From a checkpoint of a small transformer trained on Wikipedia.
Size: width 96, MLP 256 GELU, vocabulary 8192.
Architecture: LayerNorm before each block, no biases in attention or MLP.
Training: a variant of Muon for these matrices, 88M tokens, 10743 steps.
Each number is 128 + 32 x the weight over its row's rms, rounded and kept within 0 to 255. Layers, rows and columns count from 0. Numbers have three digits each. The size before them is the row's rms in percent of the matrix's.

# layer 2 MLP down (transposed), 256x96, rms 0.24, rows 213-255, columns 0-95
097:157173143101125231112072114084091141094148125154202141126153150186079083148142143100171115162109129141139147102080131089198113135090066126122141064095118165129115154151078112134080154095120127107139126084101153147169107153117174118141101160112194146142092079136116116143093118149163144109
098:119143139097119161110145075102147075200095102070086104149129118150106114087140147102038168130125086137092151128115127123125164127113196108132137139134143123117143091141133155147154150115133141097113116183161189157095170096153146096119199075106152124193152140141101121088108142088121118234
094:117122143170094082118081156050117109160132138087136152109154166109123098206138146062122156181119066123072097156182177144175163129167192096104106098111127123162165127120114163131160118117145119151142127081142116142170105124129101128120143084089071106173161121036114144120142093132138164139
092:119139155143179194183105088103150071084200153178151133122141110096117082148128186092133098136094129197131119140127166119153092081137141100098146117084116138167112138067070172130125171051139178127115111092132129137126150150124078110124102199115126146132129121102143131142146141122040154137
099:091110135146158165133148101113154150132100135148143050132102243143076090169184139151123149147084157092165121127106149191099124077062143164090081113116125164134102135088107098127152153129163131127117154101157121157154108092144149169128100092124074160096167178076095158167099106109141154144
114:048139088135123145155121062104145140125117111132149080124139132117041137118164177102139111129057152122162098149168144155127063102118179141131118207093128112138186111144114136131139078185154150162142142151099154090138118126024130172116112149142114118084166158114145112149186130100137100138
081:132121124141130125163152155129095168103114106097059145139147130074159146145147078107133201092133123148112142124151125098182142117106182185108103146166127153130089078190160228066118109064103102197114101118151107050130068117141121158112134090117101112154135111119135166140109113144108138168
116:082097071113153159133150160075161078136143176068168165142179125146086164142087050147092087072097121132174110157210107166141187156135109069145109161124138162137134143086142094097127172125143128125080119148143168112118159136135190086159145118093106138078151108106129119113140133118119081137
093:120151097131063229125095149145037109142120110163147126091054126121173155127142180145132144116130104187152121078152093134098125143113157181087182087158110117154127117162150167112159136175131122143136152134096064114153080129088145145085089160078108132154125060159129133155129114146118102123
092:137132116106118149094124104150096148130099109122094059141169164191172119236076131115121160163123141079124112145117105139124129165162100155118124106149206183163121154112081104082095145120118070141140094112198057144161134175073124068129112107116123119131148117144097163171120145123103106156
086:147147103054153181148142059093136116185069130134122090117194138088137141121122123141150137145133081135142111133174155058113150114125178095114111109155148147198135156156130145125167118176130103102085064138120129098149129062069138158117174057130180145106074156111100134142129160093137127168
101:115087076127174078153168168064129075128102072116156144144157124080169118096176155190103086160141110177119109126137167150129148096132167157156120103104112128070129085136124108149129134113147149212149138145125104133065169139142107075142153110175118125159125126140125170116126079174158042096
124:199093174113127079100176108109120106064124152096193217162090123126117113109126111117119172100132151171145162114086132173122108124156127143109110144125124070138142089154188124119143095066107150116172106120187124147158105119128181127150144095120071139157194170089111130115124100164072084103
093:141070192168079090100094152096118088148133141161144175154134177095117130116125136131126105142100172163115180097130214081163122133118121169122163151084103171173140168127123153112131148105076148145120088173077154090121131131077080157137080150102104105102180096125054142162115139074152157122
086:138186181080136159175128147082152111127149089142149133113131116161172127144060068081097206138183084136145153145100088117149121181112117128101152099186151170104109163106113124137133179158137130122120094160061144112153159149152159165127095101081144149095070102094132091053140129108111108161
105:155124167101127089157177108141148124060138122132147121132133159071190082161065179164162116083137082147151124115096115114094135133122130128097151107221099134165120147106090120128136194104157173171137135130118190126062117116089155121106149116151134084174085152125164138067074096095093120151
107:112123188175076164125197099111173117173105112124105140137106135122120080088107176068136114124122091164078105051175116204096124125167125121153160140104078144152109188139125081105102138106124194092157139159100158142136122113077124091112131167122116142097212121104109122142134125161160157098
123:139186132159089107164178130146077179095118108111139152124139082105115161148097123067110143073183163152105102073144106094143142102107115141132098146112123148124141093121112112107106157085091119061137172096151144099134129170174210126151160177145112188092115123169137101127154068141221100121
099:157201142131163118112170108100127060151149129190113109122155097117084119134106116115115109156121094171123092105099212115144123136127161098069122087149126143147149131060116102137103171116148164112160225076125100162190096116123117138121098155149167140132089125121137190151072057125148122113
106:112156163170095114114112118097159087125081132135120059114150107092188124104178127111118123126136118178144137109175144067176105097158148137059169118183137158159141176150127133120168106151097167136103137066126071155125203092109149145140104145062116127137139157086167152129104039097101146148
108:077129143097119088094140114157134097147162115064116131097095123103101101131120118088126203161167211112112132179166165118160099164166097114127166125124163199143127111079082198151180119189133083136138137111168107111138100096104177129109087105162107116140144105145093139161062122091103170132
087:146146155106156104093113140096156153150128067106163138142117097080152079105140166136185129142142088135082084097120153133169152127136192151152108161138073176129100083120149123118067112144137210116134163095065165128037170051115153117098119142129113151171123106147149113178083132139139122167
108:047151157108118145114152142130112165144180110125141154112116099128127127184134115072169160140139167108124088141163166172117157143123172145124137133118086144091123145166129134107110048107071128095130105045099109133142154201151055111102128194121142051113158137120098123129162129114170070175
114:173114077100131110166171071122114169121148105102143153176072163121173150121100129089156166131060169160097115127143141190118075121135130124075123152095137110102119183114145095152189091186114142094140086128134067094126109099129183093138200172146125098107117158115147119168118104097088174163
087:109159159068134160156146117161099103169122140100166082136145188126158165116100130095118098160141207145109167087117076115123137135104131160084150107088113124051170174153072153134110149141079096142113099141146175144205163095077136166079116153159123129092165103136155063105122111114112166157
083:123165103108093124148130157115109138110174167086156100135152112166142116152151116122128172155170120132087075150056110094249094109149099132161175085132088162152098148127202166125173111123120099097100100094104131100099095123087137114160104096088134093144119128162112174164087101110120194159
104:118126145139114248146076171133093109172086071124177059135137156098130129144102181128171078129075095106166142136120106147100133109165170150143159122140186151141111119104096109144092106091132138093132117172151137101087133140105159134128092157122181089173061156096123120156168090143165128090
104:138128153062108224125129059120123125130167141110144090068089144072151110147114101088134186185124191160143101121124102097098139131090152123092158082153129119146148100114153195148103153109147159169166121168107112173154144185117093192127154103127094142144107088126132073129145098115122068139
101:103174117118163142116078102066112180169135141181160124111135149115143133154084133105076175132038104192197103162121106120182127150128151132103145100131117094114101110120130110134122132179150103122174140080118148139130124137072106160106140135135116110118103135095172127041174104126080138221
088:098114128164131094123061112166111093153171099169098169067163127143137133060109149129144150085096125143099193119108174091166157103096115152105122080087128185152123096139152134097060097138110147168138158147116150140111125188124146113166088162094114121192115156216108142172145074125100115106
092:142102148116073121117218180129118095147086106110148085121185165109127090164141102167117159139163072129173134105145193156122126177111121153094081119104093068127145104112145081152170134141169129082144144099098136116132186100142167114076125127100184115163127109116089045120131192128101134141
087:138095130121109134142112098139144100160123092196120064104119161123130124111049108117190115157163111141092177113165157132104157192069080121136145129167135157156193154147125191143104087130106126131101073162121165164138198109138146153118053111087142123133052129104114107146073144117102152147
092:094103124094136079198071204152103145185109125168149139125126140137184161131099168062084114155086175119102145101103111156143191112098126131114127123120169162144131161100124100109146156101183118155145102170086143137168155100117140145100081148116145118180074112138130106141146095079129034094
093:141156138114115114145120166151107079149055120148143085113135110147138136027160144156085139173166132116138164135149185176167133102121150179182118065102113143100077173181085127061144135105162135120112089131158084148126115113175150148136122135179166154055092117117109081104125143113127161090
100:092077090111144159124067115068124154092113115084159153198196179161136160187097112157121152189154126135176098170106121159120119143106095131146123151135141155128160218103125105145085130114153140100118111126173096139103173037123114099145154099114121123070167122093099116106089131170134130114
089:134128136109136140136127171142132160113079094115081120134138106144113130162125175116110093179123132119106088095109141073103148083147107094090118130151149103163100190193115212141077164110129092156146127151158128142158080140075145162085098148046164115195142151140149097219094143127085095151
095:159121163111099191179131103091198131086136115190090153132113121121074124106147061137060172141099135083125159176103123133127138124116146188139157094159116153078091175065125100109153123162171163188112160148119123111147110175070101104132090097115115138119156151145083171157140128140068106117
101:194121119153148113160124101087136073076140144115185119099081104130112184167120184161121108126150119063055166122111085176139236129126146152143157122110146123095198110159058122142126116134101162090091132089079146135141132138125128181122130125139125139165145069150147153126106092147096099132
115:112092104134151102179111148129121159100121156115174154075120129114114166143093105147143141147151131126147147160122098152089174166088100209157202112065138159056131121105132097140134110050154117167150083180136118099075097144101079131161088106101174080110163127189127159074121091151130131152
101:089097131138117101107122099068138110186095097111084064107116144128094137124069126082152139151105142161129123168146123161175094150185181163135110169141139188183096141130117128122087123136090123085193122131072132064187086158098133141108134145133143125173183147159151113120112196081076128158
092:158154084100122153208095136124113152138103117122103057110120104091150141135158118077055119173215164174109135128149130139147068168083125106121108095180125161104109181174119127173078121137133139169071132126137119187135114137089157146114061115090162180111106138081129133117142111158146168128
107:197104137091117171088104137131060119119126110113091158128105183096089198131075150097094140140163147111224134107111118121146160143110137105114077095111130130168088118173123075131113129151099134138110179143122125110166170133157185106169114138136171148126096131206080100149168122050136111125
102:153111167205137116157145139074146110070093170145136157147107166113177117161084139112134146066129134134156115102142127157109098087115181110112117208188040145110184096185073118063115110118099127115171081107120118180111105130128117151169147134168105100137109081130152129112072125142124134133
# layer 2 MLP up, 256x96, rms 0.236, rows 214-255, columns 0-95
095:165179132180108080088161077120130137178123132116162123131092136129112135134188161130151125143078122138152150078143179147134156176148175120137095125078059128148104101099070144138111137148168094126069080107114096070145109089114125121088137123151133115140143159196182146126164087200077126071
088:076122133144160172126172093158124196124164141125074110143131113167096169127112098186105137130125127164163053134099126090121127078092106137154144146187104147072094173151136107126123161157095116129090096074197131091122181134117123130062076148115126141042100113159129194155123148150136141144
086:160158122124154136089094115167075098101139078140051148127083153067054110192092159119133159113116161103140120217160148178108123108103151101140110126095123096152138081198141116153166165185150117145129151111078136110136121104148126142115090093200150131161104150070152119105131112150138167147
096:099121112130140152119107082104114083132152172149131110136105086132085101160222145110153132178099185100197098102116086185139060165097055132146136074116114079150122103108112113167183107139126120140163142141181172159093103104132114119122099090142113122102181172161140155133115196101149128104
105:129131147112094121078142153162118119094140077159083136120107156124103092125191149142148131086117173150163127154202154150095051112092175125174098182085121138108179112187112154187118051181110102160167141102108114156126101100091153117143165138129123083076127131138135070135152063119130116147
098:196105158148088149096114126119143100152121081179140094128098119163072090131145142186089065164107104109140115208115082176147127157100139100085107145098145151150172189098111077113130154115087107141090123134161175186090110152163135142160116149145106141125114128126142101181149149115113123026
123:049108091126089136112186088103142177092099118107181142158120120093068119136099172169104105094095174081142168128144182130161120154154121144115106147105145100136131144184135080143102159117169110129157089154134105159074127134141131055136132137078163156102194137104087135079076155186157131158
101:166147160108187123098146133150168113105097142106148101122147078127124134153151087105147120107174080132150116140154119100150069126120065105110069092117088093150114186189066138071148214145112128145093141080099177150103182195153122100118099167154107163094163164160129136109174102106145139136
100:156149117142093065109101090165156117148120106061123191125115065101108110123198135112116100091164132145151134108123134135105119104130124100182168158197186145058146073167139152102142120110166178121147181156098116097118101061145146144085136171090141070138106145105109150136085134085168163141
107:110087154182110066090118140087122133107114122095081133097085114130091146131161089096132168156165187083130134162091084120139163082127092152154120192118152148143072134090141130170149104115197139207096108165135127174083127172151184139141111139104079149164135080133164101145148060110118138107
081:104116084104133063086115103170172073148109173086136122145187177148155155145179124140185126171094143078114123112166144135149076095106078143120125084084107085100106074091129125171180220146149093164129096104165123122103154161174167151170121092146133080147144144123136140140111134145148099105
112:128101120095155094128129151156134100096162138124112207137111129148135143080100155143155104081168161165137131046083170109136096102110160093153138196121122139124153103087127122103182100073110113141146129157092161136192145110162152147116190148148059139105088172148083107080086114113201175131
104:183163089082127151116061136170137158167137157127131140148110136112152248106163070153145162099135133101160117160122173151076132105092120120150103089121083181136069083094058099156152159178171171087106138151104138099166103157140093147132121115130127109093099140108156093152136161149101112138
094:119159139125164062155097078144103103144078125155162157140130140147084124114184136151173097091078071108181144104071121096152097103165123108177083171109131153187151081108114138133126097099113052181127127160134131108112108155103150132084140167113166096192196105103115129123125165167161152089
091:158123094079097106118122089142105174087175083158156120202186128148188132090155136153115147081109107109113144104174138183096107092076080105087124109120198124077108146121156136095148113146133121084117119154062164181082146106169140210123146165129152119121102116141075143129173125147131159117
110:108108129141143167148085143090117136085104109106094114110141144156160182143152026144116229134152127095097073091114120104140135094106109105202116155174136133124166153112149111125158095140108089071150105187177124073102146168117113138098133156149096128094114173121128160172093183165160126097
110:141142111128094092172156164110137182119120091085178175109143122068095170157118079099162159132146179126158073123158077139135126106077086150132108115119123166107050120128121138168139104110091082048184192146177085098123114133089151162185136156136146144091115141140150146117150098188149135134
099:110112144136114105115160153141090104119098155114091080152106120075067081153138126122156159042094155124126121179140126130091177188117066119148100138128135124097163153132166166168174138074158119122150101151089177093154109156172116118080119111129163142171167094135081080180080120196160163147
095:162095078161088118164075091173122161127106125142096100189101110102215133145152119168153118081123146168111129118103172085179152108161118131143133123168143106123149118175149106145172091169126104144166123119114157124085136127140014124121054120115129106149093129150193151087138112138117132062
100:085086129153115155114143120203168131196192133134139135118083132172109095175119095148132071154122131148157075145194145115122103127094160153108100156116114144123100084098074088148155068109125059145082137147210114124139124098115120174149161092121125145098120148161124171157075166097104131074
089:136141092117128122137139132122146083173143133151113116072140102167074172132182116150160170167066113091179142153146099107138132147158110089161137059090139074144125095071046103113148138126139134098075107114132147148068143126109055148127171173154179159110152117150191173189101115144124142115
106:130124110101119157093167089152144133130108088176156088157101131185088124131118154107189129084172168137138096184111119144106114108144162163112099149124089165091144098108126050079082152177125144104073135098075084150127058180133128133207139172159120112146109094170119155119172137186115149142
113:156135134131124082101159146138110113104131127109214090186134172072146145145126160108134164117056187129055119134117104123114103154129096187174158123094110093133196130137158124117124118125077152115105148139060124150107075099161166087099179118111061108156132161118193130122180121154133170133
092:129114174174086106060113095109131140131117117112134144176149143089063152148115106172151138104102108100144108091115111122198097140166241090130082162120175121156066103086142123098098143140109190114105191150165135087123125166120134133168126096135105156157167156133112064133158086138127097140
086:159097099168111080135142126066161072140118126098163112134143131158113139086129153151189109102092075136098163166121133135115108150187145114115100125079168124150136178112115132161032109056159137137127127157141133163082148121177090146108108214179126174131141112134106102111135129216100145120
101:085106102144137235117164125121127105161154155104126134114082139103112085124095112165151185108142099140138090138159141126177111167099160181196178055102110126097110122176129128136166142122083134096082162163132134130152100137071099206085098136147083113076173151104161143123083118127120129108
104:102087125128168077049103150103203120055153123093095109116099098166134176062157111080153134150177139182117079155122079123087138098133106149143121101134057177116117172156140194179143178097174148137130132148141122141117137149141104117122153130153120129138078091121136126070135169131139167103
092:102150160143112158182132090122096055158081122113138153097102135153107123083132155150150149133012142061148103109179142109085116129172113101149077158134158118113154101138145123204152099127124118173158137122119087111093156146126170161207142116129135122135089178118130096077146175163084153141
106:116153097127071161175146119198137170080158187129097094137118048174155118156155122141166131080086135126112115140141103095104114140138135160117138118138061152176114130125103139166145157149120094103087095042122095138134134111165146125167108161108123189152163070120108111105190120145077082183
112:138176122094126098068104169126108206115129096131134119148126173111036167159144131090113122093159137142140165127127079160171096101132104110152138133101123148115125103176139147100099118182144144082194143125118075121109086135058145106131074141173054141128117115190186140181089134135157127099
090:125148092111149153105118119140191147137122156106161140179136125146085133085079092174096174117138133120107178144136135104137082110128224124106156112187133124107117092112119122132126219105124076149122178097185137115079065145107170067074130153102137092112101174134101131134201100136112099135
102:145182068099112106098173103134131053134102177130149116145113104130100092115111136135178195116115150110091129162179109088118062105123168181112181114169107104147108169156183132097122186146086094138160188093177091143119079165125126101137151111117171145120189129129109152097107105107090103169
087:113076144181161140143126120064177115103177124128114127120162130120129096116117125128104175124077135096147090073172080123180129125156134192127139121062155121054145120085128092072163185096171139130073119213135159141131136130151096150139177120170117098090131091167137114145159171101100084114
107:132139118091161092141113123136091136082092167203132145096102141127122084128103191181059148104134093126118127114141087119188113144167111117156132102155182131109150095140143121109086136149139077197124122109111145049153134149165117134104083194164077182151138144126169080172085141154127133062
096:121148135128157062061156129147129052138151128096187110107139085122175096102114180090175191150100137156102151146140150117120100086141134126166133190112185191134113130121095078094132091140091128113070173128137156145129103114143141059115102138191074114116199142107129161150161108151150146129
089:128124092139185145095088142108107114139185139116024113088124124124126125103140141142098190113078148144169120139115151141118148139196143117123178104124124163096084198133068075120185169177141165136122180133157113096105141141122081093155126092169133149122146124182193083074113111157150114121
101:080123119126150081156118100112130095142136196163079108073127076134140193123131157169144132154136079121203156119146148107132158123085102097185104122139123046113070098080110114170118111128079153120103188125143116097187121137111118152133171086109128179116167159174103162188150135147091108130
108:121099083170128102104166145128144149128148155097129086152126125192167137143157092120218152121113149177079149098135159091058119122154133102125116075073143051141128106140101118161125123106203149140121093147127107162183138131134109144128150061123079102112069127149205086141120156111108180139
091:073149131094119089146157105118066130123138107127143131156106142132119097136084141183135132072098128178159130136178126139116116106162185081121087147034100166111176085105149094171148091111181085164070141208132106118105121181135148147110177117151150138146089123150113097137176090141141187101
097:171133109121170158120054139126089090132146148083187173105158147129155127109167102232187108083124135145104164116103105118180138104142096143117056162113186173146106129155124069159181123113181152153098104147130138130115105104096120059128144111112084153136119122088069136168115134115124130165
100:117137178163147133194199145135144107137132131163188150146130113154136097144127101122152122139128158087123134098133060151096080132118144107094160109161152097074167205065214160140139101128158171128120112130133129089108071112115108089110086162173096122094133135084202086080150113094133101115
106:082225127157167135115134172103126123117196215080153115127148173120127126118130116143155153131088158096176106151135108093119132129074080128169161128151106124086099128124137141146156130155124122091129118116077146099132110042122134160147114098162105140173111069131130147080182167086158052118